Weights of a small transformer language model: normalized queries and keys.
Each number is 128 + 32 x the weight over the matrix's rms, rounded and kept within 0 to 255. Layers, rows and columns count from 0.

# layer 4 MLP up, 4096x512, rms 0.171, rows 1320-1333, columns 256-511
[[ 97 127 110  90 142 153  76 154 102 115 125  93 110 166 158 149 156  68 130 155 123 109 119  84 178  86 141 115 113 105 140 149 117 186 146 180 164 156 168  88 134 107  71 123 141 118 163 119 146 143 154 132 167 148 105  78 216 116  45  86 168 150 137 109 182 142 123  85  72 112 144 145  90 128 155 127 126  97 158 175  97 158 135 135 114 186 165  94  83 178  46 155 144 137 117 186 157 136 142 121 154 132 156 223 133 136 149 138 109  95  69 205 121 107 110 106  92 194 137 119  83 152 148 137 189 142 114 129 177 144 119 114 113 125 132 161  83  86 133  83 129 144 119  77 108  66 138 122 127  68 154 146 102 166 170 156 133 146  96 120 147 126 111 141 163 116 168 116 171 133 160 209 149  41 119  71  98 136  99 137 142 134 163  91 118 122 170  57  95 214 114  43  77 111 113 146 126 162 137  95  91 205 143 139  90 198 151 164 142 114 100 134 105  91 116 107 151 146 167 119 127 161 128 110 106 230 137 152  71 156  67 151 153 153 118 127  74 109 111 153 104 201  89 151 112  85  79 104 158 106 119 122 106 169  76 121]
 [ 91 117 115 148 111 181 116 154 109 158 162 202 163 127 124 184 132 131 121 138 117 152  86 156  65 176 101 207  82  87 111  65  81 132 135 130 131  85  91 150 150  68 148  96 174 123  93  96 139 115 182  86 122 150 146 135 158 164 114 145 171 128 147 187  60 132  48 104 122 132 164 136 149  96 123 135 179  50 125  91 169 145 147 164 110 138 128 133  93 183 105 170  86  85 111 164 118 107 102 112 165 181  80 151 190 108 114 128 105 113 159 131 169 121 184 138 142 147 104  80  88 191 109  93 124 134 184  94  93 147 152 154  86 131 143 132 104 104  79 116 163 183 123 147 164 147 105 142 145 122  95 118 166 134 106  67  80 120 128 101 121 132  87 171 155 135 142 100 140  90 108 140 122 172  64 148  86 148 117 104 128 207 131 136 188  79 152 177 111 178 129 149 140 101 180  82 161 126 150 108 134  83 128 135 156  75 137  68 161 114 134 135  90 187 154 184 101 125 197 163 115  71 128 134 137 192 167 145 215 125 138 151 121 119  56 171 156 107 149 107  66 119 162 137 177 119 195 140 227 119  99  30 112  73 127 169]
 [145 130 146 129 113 102 114 106  68 101  75 216 160 154 139 144 106 101 120 161  99 153 133 165 167 104 138 140 116  74  69  97 131 111 124 126  56 153 179 106  20 170 214 112 177 140 133 112 143 149  83  91 136 114 164 163 132 180 141 108 129 117 179 115 134 162 153 161 126 145  76 150 149 157 133 143 184 107 143  64 139 140 124 134 184 145 139  87 179 185 162 132 159 191 165 129 167 105  90 103  88 147 110 151 172 156 143 141 183 134  99 152 134 122 105 133 163 136 105 148 144 133 105 119 119  93 124 159 117 139  84 121 158  84 104 148 145 121 160 126 110 145 147 130 138 123  96 164 108 113  71 154  84 127 131 153 162 143 128 127 144 161 145 106  98  69  90 181 140 129 146 171 125 137  87 150 119 138 130 150 159 151 178 196 142 174 108 134 110 148 119 118 125  96  85 145  66  83 131 126 124 140 172 115 137 125 115 101 125 101 130 110  96 134 202 141 121 132 149 128 166 127 160 128  91 106 113 112  84 146 132  75  94  90 132  90 112 170 181 141 121  72 114 151 105 136 113 119 110 155 104 144 173 151 100 153]
 [160 138  86 106 107 128  99 124  83 123 167 153 151  99 123 144 110 161  89 120 109 116 125  93 167 115 159 149 104 111  97 101 101 138 140 202 127 172 154 132 139 119 126  94 135 128 128 137 125 169 186 145  90 111 155 108 120  82 172 135  86 131 125 115 109 129 113 170  93 103 170 141 109  88 111 127  85 182 120 145  88 102 133 153 129 118 111  47 144 109 110 153 118  99 207 143 142 124 117 169 143 120 154 148 128 183 186 110 161 196 139  91 117 187  85 104 122 122  94 215 153 168 138 137 167 105  72 184 161 154 138 163 112  79 114 121  87 164 113 118 104 128  95 107 111 135 101  78 117 105  98 142 205  93  91 150 120 108 130  93 128 179 103 122 159  95  84 134 136 125  99 196 110 116 171 149  99 179 125 148 180 127 164 157  96 184 130 153 148  91 108 104 125 103 120 178  88 138 162 137 134 135 160 135 144  83 180 127 116 108  97  95 112 127 122  97 132 104 129  60 139 100 172 103  96 170 147 111 140 103  97 135 122 144 130 163 168 123 138  97 145 110 144 163 153 109 148 109 126 141 176  74 114 175 136 124]
 [114 174 188  65 138 160 142  75  95 142 146 153 162 149 116  89 191 161 192 200 131 131 154  96 155 166  97 124 126 129 153  87  82 146 125 195 166 151 139 197 120 107 148 136 111 159 104 168 110 147 103 139 173 119 116  90 131 131 179 168 124 178 124 140 122 124 128  98 139 115 140 121  56 180 134  97 154 165 175 145 141 162 113 108 146 126 164 129 131 123 120 151 156  98 127  84 136 107 123 149 121 170 101 110 122 148 117  91  76 103 101 140 221 126  78 186 106 125 104 175 172 118 190 168  99 121 109 118 167 159 107 143 117 136  77 110 148  95  99 122 184 127 172  67  58 131 145  90  90 145 108 106 115  65 171 151  77 111 124 129  99 139 132  92 154 138 158 128 156 125 163 178  92 161 168 111 126 118 120  84 226  92 153 164 116 124 165 102  86 127  86 130 171 112  93  69 117 105 221  89  76  99 123 128  90  84 157 184 126 122 123 117 123 150 151  45 128 132 136 127 137 139 163 157 122 120 175 119 106 255 196  85 132 119 150 169 128 152 141 132 149 133 102 132 175 139 121 120 161  89 189 103 156 122  89 154]
 [132 187 145 114 101 132 149 151 148 104 143 134 131  77 178 135 116 103 150 133 150 116 124 166 164 126 133  73 114 108 142  96 121  97 102 102 111 186 190 150  91 111  74 153  78  80 102 171 149 201 124 165 219 119 127 116 129 165  68 173 156 121 145 157 130 124 150 183 128 119 137 146 125 119  98 106 103 116 133 149 141 173 147 101 172 145 147 139  98 152 166 146 116  62 177 140 163  75 123 114 171 119 104 107 130 126 145 140 147 130 111 130 105 133 138  72 139 134 116 129 164  97 103 134 131 129 169  94 156 128 137  99 137 133 133 130 158 100 125  84 216 107  12  81 125 129  60  95 119 163  85 134 123 118 144 109 111 176 140 135 145 140 140 124  72 128  91 153 147 108 163 104 152 134 108 121 114 111 118 114 187 107 132 117 135 160 151 133 128 144 149  87 148 122  75 150 152 142 149 176 145 120  90 124 138 132 122 131 131 105 145  85 132 147 109 135 187 127 148 107 142  55 117 159 156 148 118 137 111 153 159 122 120 102 133 100 164 108 122 135 143 135 166 111 130 125 141 129 156 112  67 138 136 102 120 116]
 [150 151 158 114 129 148 132 125 192 155  89  92 120  94 158 125 121  82 100 166 162 155 118 105 105 140 104 165 113 130 121 141 149 102 140 153 135 135 158 160 156 114 108 201 127  91 129 137 154 145 134  97 146  87 102  93 138 106 112 106 168  93 144 140 109 127 142  75 102 196 151  82 230 168  72 113 192 132  91 122 148 119 161 134 114 147 157 161 137 111 101 169 100 120 135  97 122  96 127 138 173  17 118  86 125 110 107  51 115 149 113 105  52 123  55 114  96 127 108 128 185 187 159 195 127 147 110 132 153  90 103 111  92 140 151 145 119 155 135  79 156  91 127 180 152 151 160  59 125 137 116  96 100 174 183 161 152  93 180 157 104 160 134 118 134 185 100 144 140  87 117 178 164  89 117 109 145 169 144 144  59  90 174 109 136  80 164 124 163 102 122 111 192 154 159 147 115 170 128 145 145 152 142  27 166 148  82 105 160 125 130 130  95 129 148 165  61 200 129 118 127 161 103 161  81 133 155  82 171 119 191 115 126 188 100 117 155 110 108 142 150 101 157 136 104  90 139  90 168 177 112 126 121 150  87 128]
 [ 84 145 143 176 140 150 132 142 114  87 178 155 171 148 123 122 134 136 132 105 148 105 128 168 135 154 102 119 118 163  77 161 154 151 103 158 130  64 142 130 109 145 154 110 161 144  83 144 153 108 136 140 173 143  97  70 140 109 152 139 164 143 111 138 159 117 108 159 140 105  66 144  93 183  74 182 156 168 121 128 104  87 159 129 140 146 142 104  74 175 128 139  72 127 113 121 111  87 138 149 124  77 156  77 151 134 110 175  90 159  89 133 175 137 129 117 128 127 167 101  50 165 141 153 121 118  88 112 141  78  99 178  91 112  97 144 135 154 176 102 164 100 131  95 147 120 132 118 170 107  81 167 114 135 106 104 112 124 143 137  94 148 143 190 121 158 147 116 126 152 160 102 154 128 101 121  97 107 192 135 135 162 120 146 109 141  98 134 110 138 118 154  74 126  97 110  61 182 130 121 165  81 115 108 107  88 121 159 140 146 138  76  97 157 162  98 158 110  83  96 155 112 155 171 167 149  98 132 174 135 112 110 118 149 140 138 127 154 162 135 129 113 145 131 117 120 125  66  97 138 120 141 166  85 145 135]
 [103  83 144 136  73 101 138 131 126 117 142 113 124 132 177 125 128 167 163 107 142 122 181 123 156 135 133 132  92 112  83  72 214 131 177 108 179 175 141 139 125 136 159 145 149 155 114 106 107 135 115 137 128  90 110 182 171 105 113  57  76 175 109  82 138 115 114 187 133 172 127 145 165 198  92 117 108  87 100 138 107 144 127 153 127  96 179  96 119  97 101 144 124 136 131  92 126 119 176 136 132 163 172 140 151  95 161 116  91 115  88  98 145  81 138 127 142 141 162 184 141 132 122  78  76 135 141 135 168 115  98 124 145 139 102 128 153 105 119  95 137 141 138 113 126 126 125 103 121 160 104 113 142 117 119 130 103 100 112 183 112 173  95 126 117 109 121 133 107  60 152 179 126 115  64 133 142 162 126 162 160 140  97 143 164 134 160 167 132 122 130 102 103 100 140 100 145 122 141 122 149 129 151 105 160 119 127 100 121 115 109 139 120 148 160 139 111 117 216 124 125 151 103 132 109  96  82 163 103  82 147 113 149 116  95 111 142 102 137 108 114 135 107 124 114 141 126 140 112  90 142  74 154  99  93  63]
 [ 96 104  69 170 178 163 105 129 127 129  80 105 143 182  99 104 144 173  91 119  84  91 135 165 168 103 159 142 100 131  80  82  76 216 115 134 176  98 128 120  86 167  93  94 101 136 163 100 206 107 104  95 138 176 120 155 103 208 156 127 143  43 131 120 140 138  94 116 116 139 137 162  67  93 109 165  78 103 106  80 123 176  94 108 125  74 141 147 118  77 156 143 189 142 170 120 121 177 141 117 127 184 180  74 107 150  34  98  36 117 142 118  77  95 195 151 201 132 151 136 141 137 153 111  87  90 116 136  85 170 140  66 194 144 124 163 102  69 105 159 136  92  84 107 138  66 104 134 166 161 149 100 181 123 148 142 140 116  92 130 136 137 126 108 110  57 196 153 110 105 104 202 133 101 173 130 183 159 116 117 127 121 147 102  63 126 125 115 149  92 130  67 102 158 206 104  91 176 201 138 160 105 127 167 136  94 159 164 160 140 153  62  96 117 143 163  62 145 181 160 117 157  54 177 138 127 110 101 215 134  78  82 127 178 121  96  92 191 116  87 112 134  96  82 110  80 109 140 164 134 204 120  76 145  79 122]
 [ 95 139 152 134 159 107  86 130 142 165 136 126  94 135 115 163 125 138 169 122 114 182 155 122  53 149 125 156 147 107  97 110  65 110 160 100 170 111 157 162  32 128  94 180 137 117  22 162 136  95 132 118  97 115 135  77  94 129 167  77 153  96 159 111 139 110 108 125 125 161 111 169 178  90  93 113 101 116 120 105 110 195 115 122 138 149 150 165 132 130 131 146 118  92 123 148 133 116 106 110 128 116 143 119 106 140 156 193 184 136 182 107 159 122  94 156 123 116 119 132 116 127 158 159 137 125 120  76 126 137 102 160 141 138 147 178 162 186 223  93 152 152 173 141 130  91 201 153 105 131 126 123  99  99  74 169 106 119 139 132 161 147 129 120 112 114 114 122 128 142 100 108 106 151 148 116 115 123 179 150 135 121  98 136 169 112 209 119 129 162 129 114 160  45  79 170 114 161  56 137  84 120  84 130 185 113 144  97 173 103  89 129 169 136 137 137 176 175 215 126 139 150 114 134  54 117 139  95 127 159  31 117  81 126 135 127 126 172  83  69 158 110 120 116  71 100  70 146 136 181 154  97 105 150 115 113]
 [203 116 132 115 157 186  76 107  93 146 157 141 100 156 165 138 134 103 126 126 111 166  40  67 121 122  58 158 107 143 153 101  64 165 113 143 188 108 142 173 112  60 133  52  92 164 152 137  97 149  56 184  86 123 157  91  91 166 190 109  69 127 105 103  61 183  68 111 126 133 119 100  93 171 126 139  73  83 127 165 111 171 155  95 108 130 136 163  95  55  91 129 113  97  91 144 143 145  97 206 120  92 154 140 107 125 148 174 183 129 108 179 157 140  84 124 107 182 145  83 180 143 143 132 149 116  78 119 149 159 136  56 142 100 124 136  94 121 137 120 192 111 139 108  97  81 108 183 107  97  34 148 137 108 136 177 122 140 113 152 140 184 118 133 137 148 150 115 128  75 146 181  97 103 100 137 113 158 187 133 145 197 201  73 193 183 160  63  92 123 123 151 156  88 151  84 104 169 107  37 118  56 155 105 189  81 168 137 118 120 106 130  88 190 136 109 179 118 188 112 122 146 105  81 105 169 134  78 131 139 154 182 154 116  51  80 129  53  87 100 159 115 164 159 135 186 190 127 126 105 159 153 160  88 144 172]
 [150 109 152  74 123 152  99 134 117 138 150 129  85 151 123 128 191  61 132 136 165 153 166 134 114  97  76 154 158 131 134 163 164  64 163 202 151 162 147  98 149 191 161 128 132 196 167 128 117 109 128 106 162 125  47  85 150 126 129 191 110 116 113 183 112 151  93 164 190 126 152 136 133 202 194 155 107 143 196 118  83 171 143 100 131 101 206 152 167 145 142 179 141 189 182 149 121 130 150 129 121  96  88 122 129 133 153 120  97 146 204 134 127 173 120 125  78 148 227  76 179 133 151 108  82 107  87  81  70 142  99 131 113 170 130 121 150 117 143 106 153 130 125 103  87 169 100 116 145 163  47 107 142 111 117 128 140 120 183 167 111 158 140  93 163 132 102  80 103 146  53 128 148 166 183 107 105 110 155 140 124 133 109 145  82 149 181 153 168 167 113 112 165  86 137 148 124 138 134 110  99 108 143 128 110 116 110 142 111  29 166 113 134 118 196  87 120  81  95 112 113 151  75 111 118 164 178 171 130 194 162 133 100 106 139 135 126 113 129 129 102 154 130 143  65 173  98 126 133 175 143 152 147 150 135 137]
 [ 99  82 163 135 130 103 120 103 131  78 146 163 100 140 115 122  67 100 181  94 136  68 135 130 162 146 177 145  91  95 141 103 129 149 119  75  76  94 138 200 119 140 202 165 144  44 110  65 142 131 128 133 157 146 162 131 127 131 163 130  62 138 157 127 137 136  87 102 147 161 163 141 166 156 155  79 125 153 108 130 105 117 117 176 152 117 122 145 115 115 142 133 175 210  77 155 119 180  88 183 135 133 166 120  80 112  44 107 144 107 118 153  98  82 175 135 115 112  97 146 161  89 113 105 198 110 131 113 168 109 123  65 152 168 122  70 125  95  89 143 138 159 108 123 116 165 149 176 192 136 160 147 122 141  96 122 115 131 176 137  37 157 123 121  87 156 118 203 118 176  97 135 115 127 141 139  88 114 127 126 114 183 118 126 158 137 129 159 183 128 123  31 113 112 188  44  75 116 123  37 111 143 154 111 142 162 136 130 144 140 146 122 107 135  84 168 169 120  59 171 168  92 104 147 172 171 105  95 128  75 121  76 141 148 143 103  82 186  98 120 164  62 157 134  99 103 155 136 102 133  87  65 136 124 131 133]]
# layer 4 MLP down (transposed), 4096x512, rms 0.174, rows 1320-1332, columns 256-511
[[142 121 112 140  96  85 117 133 127 141 116 154 128  92  95 124 139 145 172 109  97 134 138 145  56 120 163 108 146 103 107 109 179  82 106  90 108 140  66 139 150 135 178  49 118  86 128 112 145  99 124 115  52 124 108  92 146 106 164 192 135  87 114 157 168 109 160 157 103 136 131  95  66  54 194 103 162 103 145  80 121 131 178 100 127 144 109 127 126  96 135 121  69 157 150 141 124 126 151 124 132 109 169  85  92 104 108 155 167 115 157  72 186 122 185 152 104 131  93 128 153 161  67 167 124  92 157  91 116 107 149 126 125 145 121 113  82 141 141 150 152 124 173 125 145 180 133 158 167 152 155  88 137 141 101 101 128 172  97 149 105 101  80  86  87  84 140 138 148 119 131  89 118 159 116 167  62  64 101 133  97 123 144 162 118 153 222 146 122 109 201 164 119 138 151 133 136  98 138 140 160 121 113 123 140  92 122 163  59 106 103 105 132 149 121 128 118  92 102  76  90 143 160 151 133  88  45 123 167 154 162 159 134  83 188 136 118 117 100  73 131 100 111 123 142 134  51 118 111 141 123 156 190 137 137 131]
 [160  85 121 191  93 131 128 166 104 130 149 112 199 146 147 175 139 199  92  59 141 126  81 176  67 124 103 131 149 120 106 135  64 154 156  72 137 195  74  94  61 112 126  90 139 207  75 101 183  88 154 117 183  99 159 124 168  68 131 140  73 189  90 203  84  83 113  92 159 100 132 160  45  98 133 163 145 163 124 164 124 149  97  90 118 119 131 165  48 129 112 184 120 116  96 176 121  69 150 122 147 107  93 122 136 105 103 150 189 110  91 142  73  95 123 162 106  50 144 115 187 135 113  56 125 166 167  56  93 131 114 127 114 106 136  87 113 168 112  91 158 219 164 151 104 120 140 144 144  42 123 134 159 133 135 126  92  84 196 176 132  67 104 154 149 150  91  91 133 105  90 154 193 122 147 165 129 136 150 129 141 192 114 130 153 129 115  70 136 163  97 111 108 150 169 129 133 129  99 200 118 207  74 176 135 130 110 179 118 149 131  87 157  97 160  83  93 170 172 185 131  44  60 141 169  98 133  95 181 111 199 167  90 101  71 185 132  88  77 145 161 106 157 112  80 149 155 159 152 134 126 126 165  89 186 140]
 [104 168 128 110 111 166 142 122 132  86 103  92 108  97 111 130 124 158 101 124 152 113  90 181 155 107 155 113 123  89 139 123 139 107 147 137 151  92 165 140 139  87 100  86 159 156 154 161 131 120 127 146 106 155 114 144 184 162 115  81 127 125  57 113 138  85 144  76 175  97 120  87  79 174 106 117 140 150 192 108  82 146 173 144  76 168 127 145  91 134 129 133 142  80  96 144 119 121  96 125 141 111  94 124 167 122 123 138  81  96 110 188 164  89 122 144 124  75 118 165 154 147 119 117  76 151 155 126 150 112  98 161 162 173 139 150 120 179  90  68 171 107 125 139  97 142 112 112 141  94 108 120 149 117 122 143 158 118 144 133 127 114 148 120 119 144 147 103  65 142 119 162 145 109 112  98 144  98 145 149 178 116 123 147  78  97 109 157 130 130 108 224 100 152 166 110  74 144 177  86  57 134 142 170 126 111 151 121 175 123 140 134 154  99 120 114 151 144 144 108 108 138 129  72 125 141  78 117  78  99 129 110 144  97 112 142 152 123 122 176  91 179 128 147 168 132 107 125  94 122 135 133 123 100 124 169]
 [121 148 105 145 150  91 125 157  96 120 137  78 158  71 107 142 140 110  93  97 118 139 115 168 207  69 138 121 195 117 151 141 113 150 143 187 116 128 183 142 110 134 117 128 155 187 149 103 136 142  95 108 152 107 156 124 155 113 117 144 201 134 151 118 117 131  67  66 101 160  96 164 125 111 164  94  92 149  93  61 154 114 175 118 138 133  57 100 108 155 116 129 117 138 100 132 155 131 130 152 150 109 115 103  90 189 115 123 167 107 147  97 150 153 129 156 103 158 157 153 132 116 153 178 112  99 136 113 169  96 131 130  99 133 123  95 124 109 115 164 130 177 109 124 157 148 112 130 131 125 102 139 157 194 116 130 151  84  94 179 133 179 103 102  49 139 145 136 108 174 129 130  95 116 136 178 166 146 105 159  51 169  68 176 133 110  45 122 138 144 146 152 141 136 114 123  57 108 116  78 148 119  67 107 171 198  88  88 104  99 116 105 158 129 150 159 109  72  99 124 163 151 103 106 152 141  80 140 124 126  98 158 153 178 118 134 124 158 154  81 120  44 137 118  89 117  41 104 127 117 123 108 139 144 160 124]
 [ 77 158 192  92 179  97 145 122 127  89 124 122 188 162 175 157 121 142 128  96 162  94 111 136  96 123 101  50 119 139 112 136 150 123 141  97 156 144 144 114  68 106 122 140 123  99 159  44 182 174  62 121 149 165 107 181 158 141 111 119 111  76 136 136 148 102 123 188 156 118 174  65 122  82 157 119 131 143 182  47 120 146  87 116 137 127 179 113  93 134 148  81 166 114 146 136  63  84 141  82 116 125  73 152 122 152 180 151 110 108 128 163 124 161  80 130  74  75 149 106 181 116 142  87 143 179  98 124 141  98 136  47 117 168 156 113 124 141 130 186 101  72  53 165 165  86 101 113 237  93 136 185 132 100 174  96 107  88 104 155  93 186 167 124  90 135 128 139 101  33 138 185 121 225 128 146 151 161 207 151 166 110 142 186  86 161 111  94 138 125 177 101 105 138 128 150 135 173 136 137 107 185 135 157 126 125 170 120  79 128 136  96 128  96  55 118 146 146 134  69 160 136 141 111 143  98 142 154  60 109  85 127 192  79  72 197 152 141  70 143 161 150 111  93 115 115 135 109 161 145 144 115 136 155 130  89]
 [126 162 129 140 116 116 170  96 125 114 159 149 120 129 113 138 172 163  59 149 179 103 126 112 137 139 102 140 126 124  94 105 133 174 131 111 157 134  35 165 113 136 139 156 131 155  87 105 102 114  74 116  72  97 129 113 109 153 121 128 115 114 114  73 140 107 120  93 136 175 140  88 132 100 165 135 134 148 116  90 133  88  97 121 138 175 123  95 135 114 136  80  71 134  93 135 104 164 128  98 146 126 141 141 130 113 128 119  86 153 128 143 120 122 155 141 166 128 124 132 126 137 124 140 148 125 154 156 115 145 155 139 106 129 146 133 121  94 115 122 156 148 177 109 110 107 104  86 116 103 134  66  98 149 135 120 177 134 120 148 108 123 130  99 111 110 109 143  77 162 128 180  80 120 150 145 103  92 133  91 118 135 126 144  97 120 104 147 114 142 119 124 122 165 140 144 135 130  81 203  72 133 157 108  90 116 134 121 124  94 108 116 194  91  89  90 125 147 150 178 142  47 162  87 127 187 141 106  80 195 120 175 102 153 148  65  98  86 158 142 125 110 160 103  64 123  85 138 148  98 167 117 163 158 125 124]
 [ 87 106 117 104  86 175  98 131 158 119 139 116 165 139  96 179 128 136  74 134 100 126  90 118  87 165  78 133 156  94 135  80 133 136  76 128 149 129  95 126 156 109 135 119 103 176 118 148 121 144  80 110 140 121 138 176  87 170 100 109  70 155 149 120  90  88 124 101 111 105 141 112  91  91 144 128 174 122 147  90  86 113  82 113 135 132  62 131 128 109 141 135 111 134 171 178 104 196 128 103  80 169 151 106 131  81 146 175 101 128 167 152 142 153 130 123 185 122 168 112 148  54 137 126 119 117 108  85 153 143 105 194 194 139 100 120  90  73 126 172 142 145 124 133 139 161  95 106 128 146 116 146 168 146 135 185 144 135  87 154 139  93 142 168  89 171 126 138 138 131 138  89  98 125 121 131 111 156 193 165 156 121 108 166 106  94  92 106  67 137 176 110 107 177  82 118  94 127  99 146 160  79 135 144 122  73 149 111  84 134 103 117 145 126 136 108 116  65 180 113 186 111  92 107 159 163 127 160 127 151 115 191 121 152 114 168 150 170  80 142 122 203 149  99 108 135 145 181 124 168 149  99 100 149 142 140]
 [ 82 149 118 141  74 210 142 122 174 143 133 125  73 124 145  92 144 157 114 110 161 216 184 111 124 107 195 140 108 117  49 101  72  96  93 168  97 136  43 119  97 144 165  62 109  95  54 157 150 150  88 125 149 179 140  81 119 127 136 138 110 149 124 175  86 139  73 128  64 118 105 113 104  73 147 157  79 111 142 129 129 105 109  98 125 105 108 144 108  74  80 145 131 117 171 131 154 140 118 150 125 129  84 110 134  92 140 172 115 115 125 120 159  64  62 147 161 127 169 173 106 128 150 106 129 143 174 135 176 151  71 109  66 159 101  98 176 127  75  96  59 194 171 119 150 128 120 123  62 102 122 182 136 136 117 131 130 176 131 129 117 179 124  95 167 103 172 116 121 167 110 124 119  97  65 126 128 130 112 159  76  62  99 206 141 157 152 137 140 129 153 102 148 160  68 126 150 140 126 141 111 136 143 126 125 158 139 104 101 130 110 135 159 125 187  98 121 158 106 184  66 154  96  66 170 111 126 102 114 146  66  98  81 132  87 130  98  87 151 133 186  95  92 155  81 155 103  94 124 107 170 125  98  98 143 200]
 [166 122 134 116 159 103 160  71 152 168 119 122 121 149 114 109 148 105  71 145 177 152 176  91 162 124 141 104 124 121 178 184 135 135 170 164 142 116 171 146 139 114  91 115 205 106 163 151  98  85 103 128 160  97  98 143 158 143  95 161 187 184  92  65 150 113 111 122 137  96  99 146 170 113 172 111 159 100 131 119 127 129 100 111 142 172 102 152 153 120 135 194 115 132 136 164 113 138 186 122 117 152 124 119 103 139 144  83 132 155 155 126 164 192 118 162 116 143 117 119 106 168 153 112 152 120  55 140 120 121 104 184 117 103 124 169 118  93 110 183 115 135 113 123 136  64  87 159 195  72 140 139  93 121 108 167 130 153 138 135  69 123 128  95 112 166 132 154 128 105 130 133 132  86 169 152 123 156 128  90 145  90  70  93 105 115  75 117 115 117 145  99 132 160 144 128 138 132 101 134 101 132 135  84 125 167 119 134  83  96 143 133 196 134  75 124 139 120 133  90 110 107 119 111 130 189 133 132  82 151 133 107 135 117 140 186 142 163 101  94 144  98 101 113  81 106 152 145 144 117 136  82 151 118 191 160]
 [158 155 106 132 134 164 143  85 141 140 178  77 123 130  85 159 151  92 190  85  74 115 136 117  52 149 108 134  91  54 156  90 114  90 168  80  98 140 188 198 121 131 141 140 139 155 135 178 102  99 146 135 162  58 107  90 137 118 145 151 104 169 139 123 115 110 180 133 114  97 103 171 147 139  77  70 109  79  85 145  86 115 115  83  84 195 191  84  85 142  82 134  84 147 155 159 140 128 103 158 164 146 116 134 117 123 147 109 152 154 209  80 120 153 126 160  93 146 182 124  45 143 219 139 194  87 122 144 142 101 180 140  68  44 106 115 162 151 108 110  82 150 132  58 131  87  78 165  88  93  69  93  38 188  79 130 113 158 171 117 123 116 165 159 125  92 126 111 109  86 255 131 128 140 162 169 174 119 160 132 126 123 146  86  54 133  94 138 107 159 131 143 166  41 137 137 103  74  87  97  99 144 169 119  80 169 127  95 136 115 144 129 154 100  86 191 122 182 112 115  83 164  99 114 109  72 132  76 147 182  84  70 110 167 132 154  60 111 131 154 110  87 132 151 111 104 114  73 176 110 139 170  89 141 191 126]
 [ 72 196 155  60  52 129 117 126 172  77 126 167  88 165 225 107 118 155 112 179 148 121 118 180 159  85 183 164 138 111 120 127 172 117 113 180 122 170 166 118 153  88 141 123 147 115 158  86  84 158  73 140 148 122 148 132 125  88 153  94 168 165 163 140 139 112 163 105  83 149 165 119  96 105 120 121 116 168 113 139 145 153  84 172 158  83  97 126 164 118 113 147 121 127 163 121  63 117  93 121 137 127  71 143 131 161  98 151  83 127 161 136 164 183 165 137 151 117 131 140  95 123 129 101 105 178 106 158 145 112 110 119  86 106 139  96  38 140 112 150 117 127 148 149 176 107 129 143 128 103 136 127 120  85 185 106 180 122 140  80 125 124 136  85 116 160 145 142 155 104 137 116 122 170 138 128 155 184 143 113 138  71 145  92 162 121 104  91 104 135 147 131  67 143  97 162 176  64 165 128 134 114 171 131  70  90 123  92  90 200 157 119 117 149 132 146 100 108 144 108 100 131 123 150 125 156 177 137 115 111 186 139 112  98 159 132 127 166 133 150 145 128 119 163 118 118 127 101 164 144 125 148 146  92  91 151]
 [ 89 179 141 119 125 142 155 112 145  98  68  96  77  94 120 104 121 194 130 139 111 190 163 122 150 173 163 108 125 136  80 151  95 101  80 118  92 109  95  86 140  55 150 159 144 150 112 128 148 112  91 153 188 122  99 165 108 141 118 135 184 162  97 122 116 151 167 135 114 102 199 101 140 103 108 111  83 153 102 125 121 134 107 157 145 157 160 129 110 116 112 126 132  97 162 101 117 120 173  86 113 111 117 164 102  78 103  42 122 166 111 126  97 113  89 160 154  76 135 162 156  38  70 113  79 119  96 161 119  93  97 149  84 133 138 110 121 163 138 110 145 150 137 138 143 106 121 166 126  81 167 152 133 132  88  88 142 155 170  99 122 170  98 142  78 179 115 133 157 110 127  90 111 190 112 121 168 131 101  79  78 127  96 157 131 108 142 136 143 126 126 102  65 137 102 133  55 123  85 133 102 210 166 139 132 128 133 144 138 151  68 121 120 134 121 138 166  90 152 160 125 202 106 110 134  48 171 158 175 150 133  62 124 224 121 164 157  65  82 127 147 155 132 117 117 134  76 139 110 119 173 151  65 150 115 183]
 [123 138 170 149 171 129 121 113 147 123 103 189 106 130 106 206 114 174 144 165 148 102 162 119 159 110 139 130 117 130 104 116 139  78 141 164 123  87 135 119 170 197 119 123 114  85  55 110  62 150 122  93 124 123 132 132 138  98 167 142  78 112 147 121 206 154 128 201 115 153 146  39 100 119  92 189 173 172  97 171 107  85 116 151 109  94 100 160  63 135  96  82 153  96 169 149 179  99 176 107 112  73 115 147 182 201 165 103 143 147  38  91  71 193  66 140 111 146  37 135 116 138 155  75 139 129  95  46  62 131  75 143 119  76 138  71  98 145 151 119  98 120  96 174 197 127 115 172  51  89 139 110 175 126 162 118 112 122 124 116  72 128 154 136 131  87 118 111 155 113 176  82 102 144  33 155 110 107 107 129 114 159  68 144 133 139  75 146 139  69 153 149 124 117 141 117 111 140 115 149 133 119  96 162  46 146 128 109  95 118  69 108  88 134  51 114  74 108 187 163  98 160 176 144 143 102 148 126 127 118  77 147 115 117 115 123 111 166 126 141  98 129 113 145 106  80 139 123 167 117 116 104  82 116 124  71]]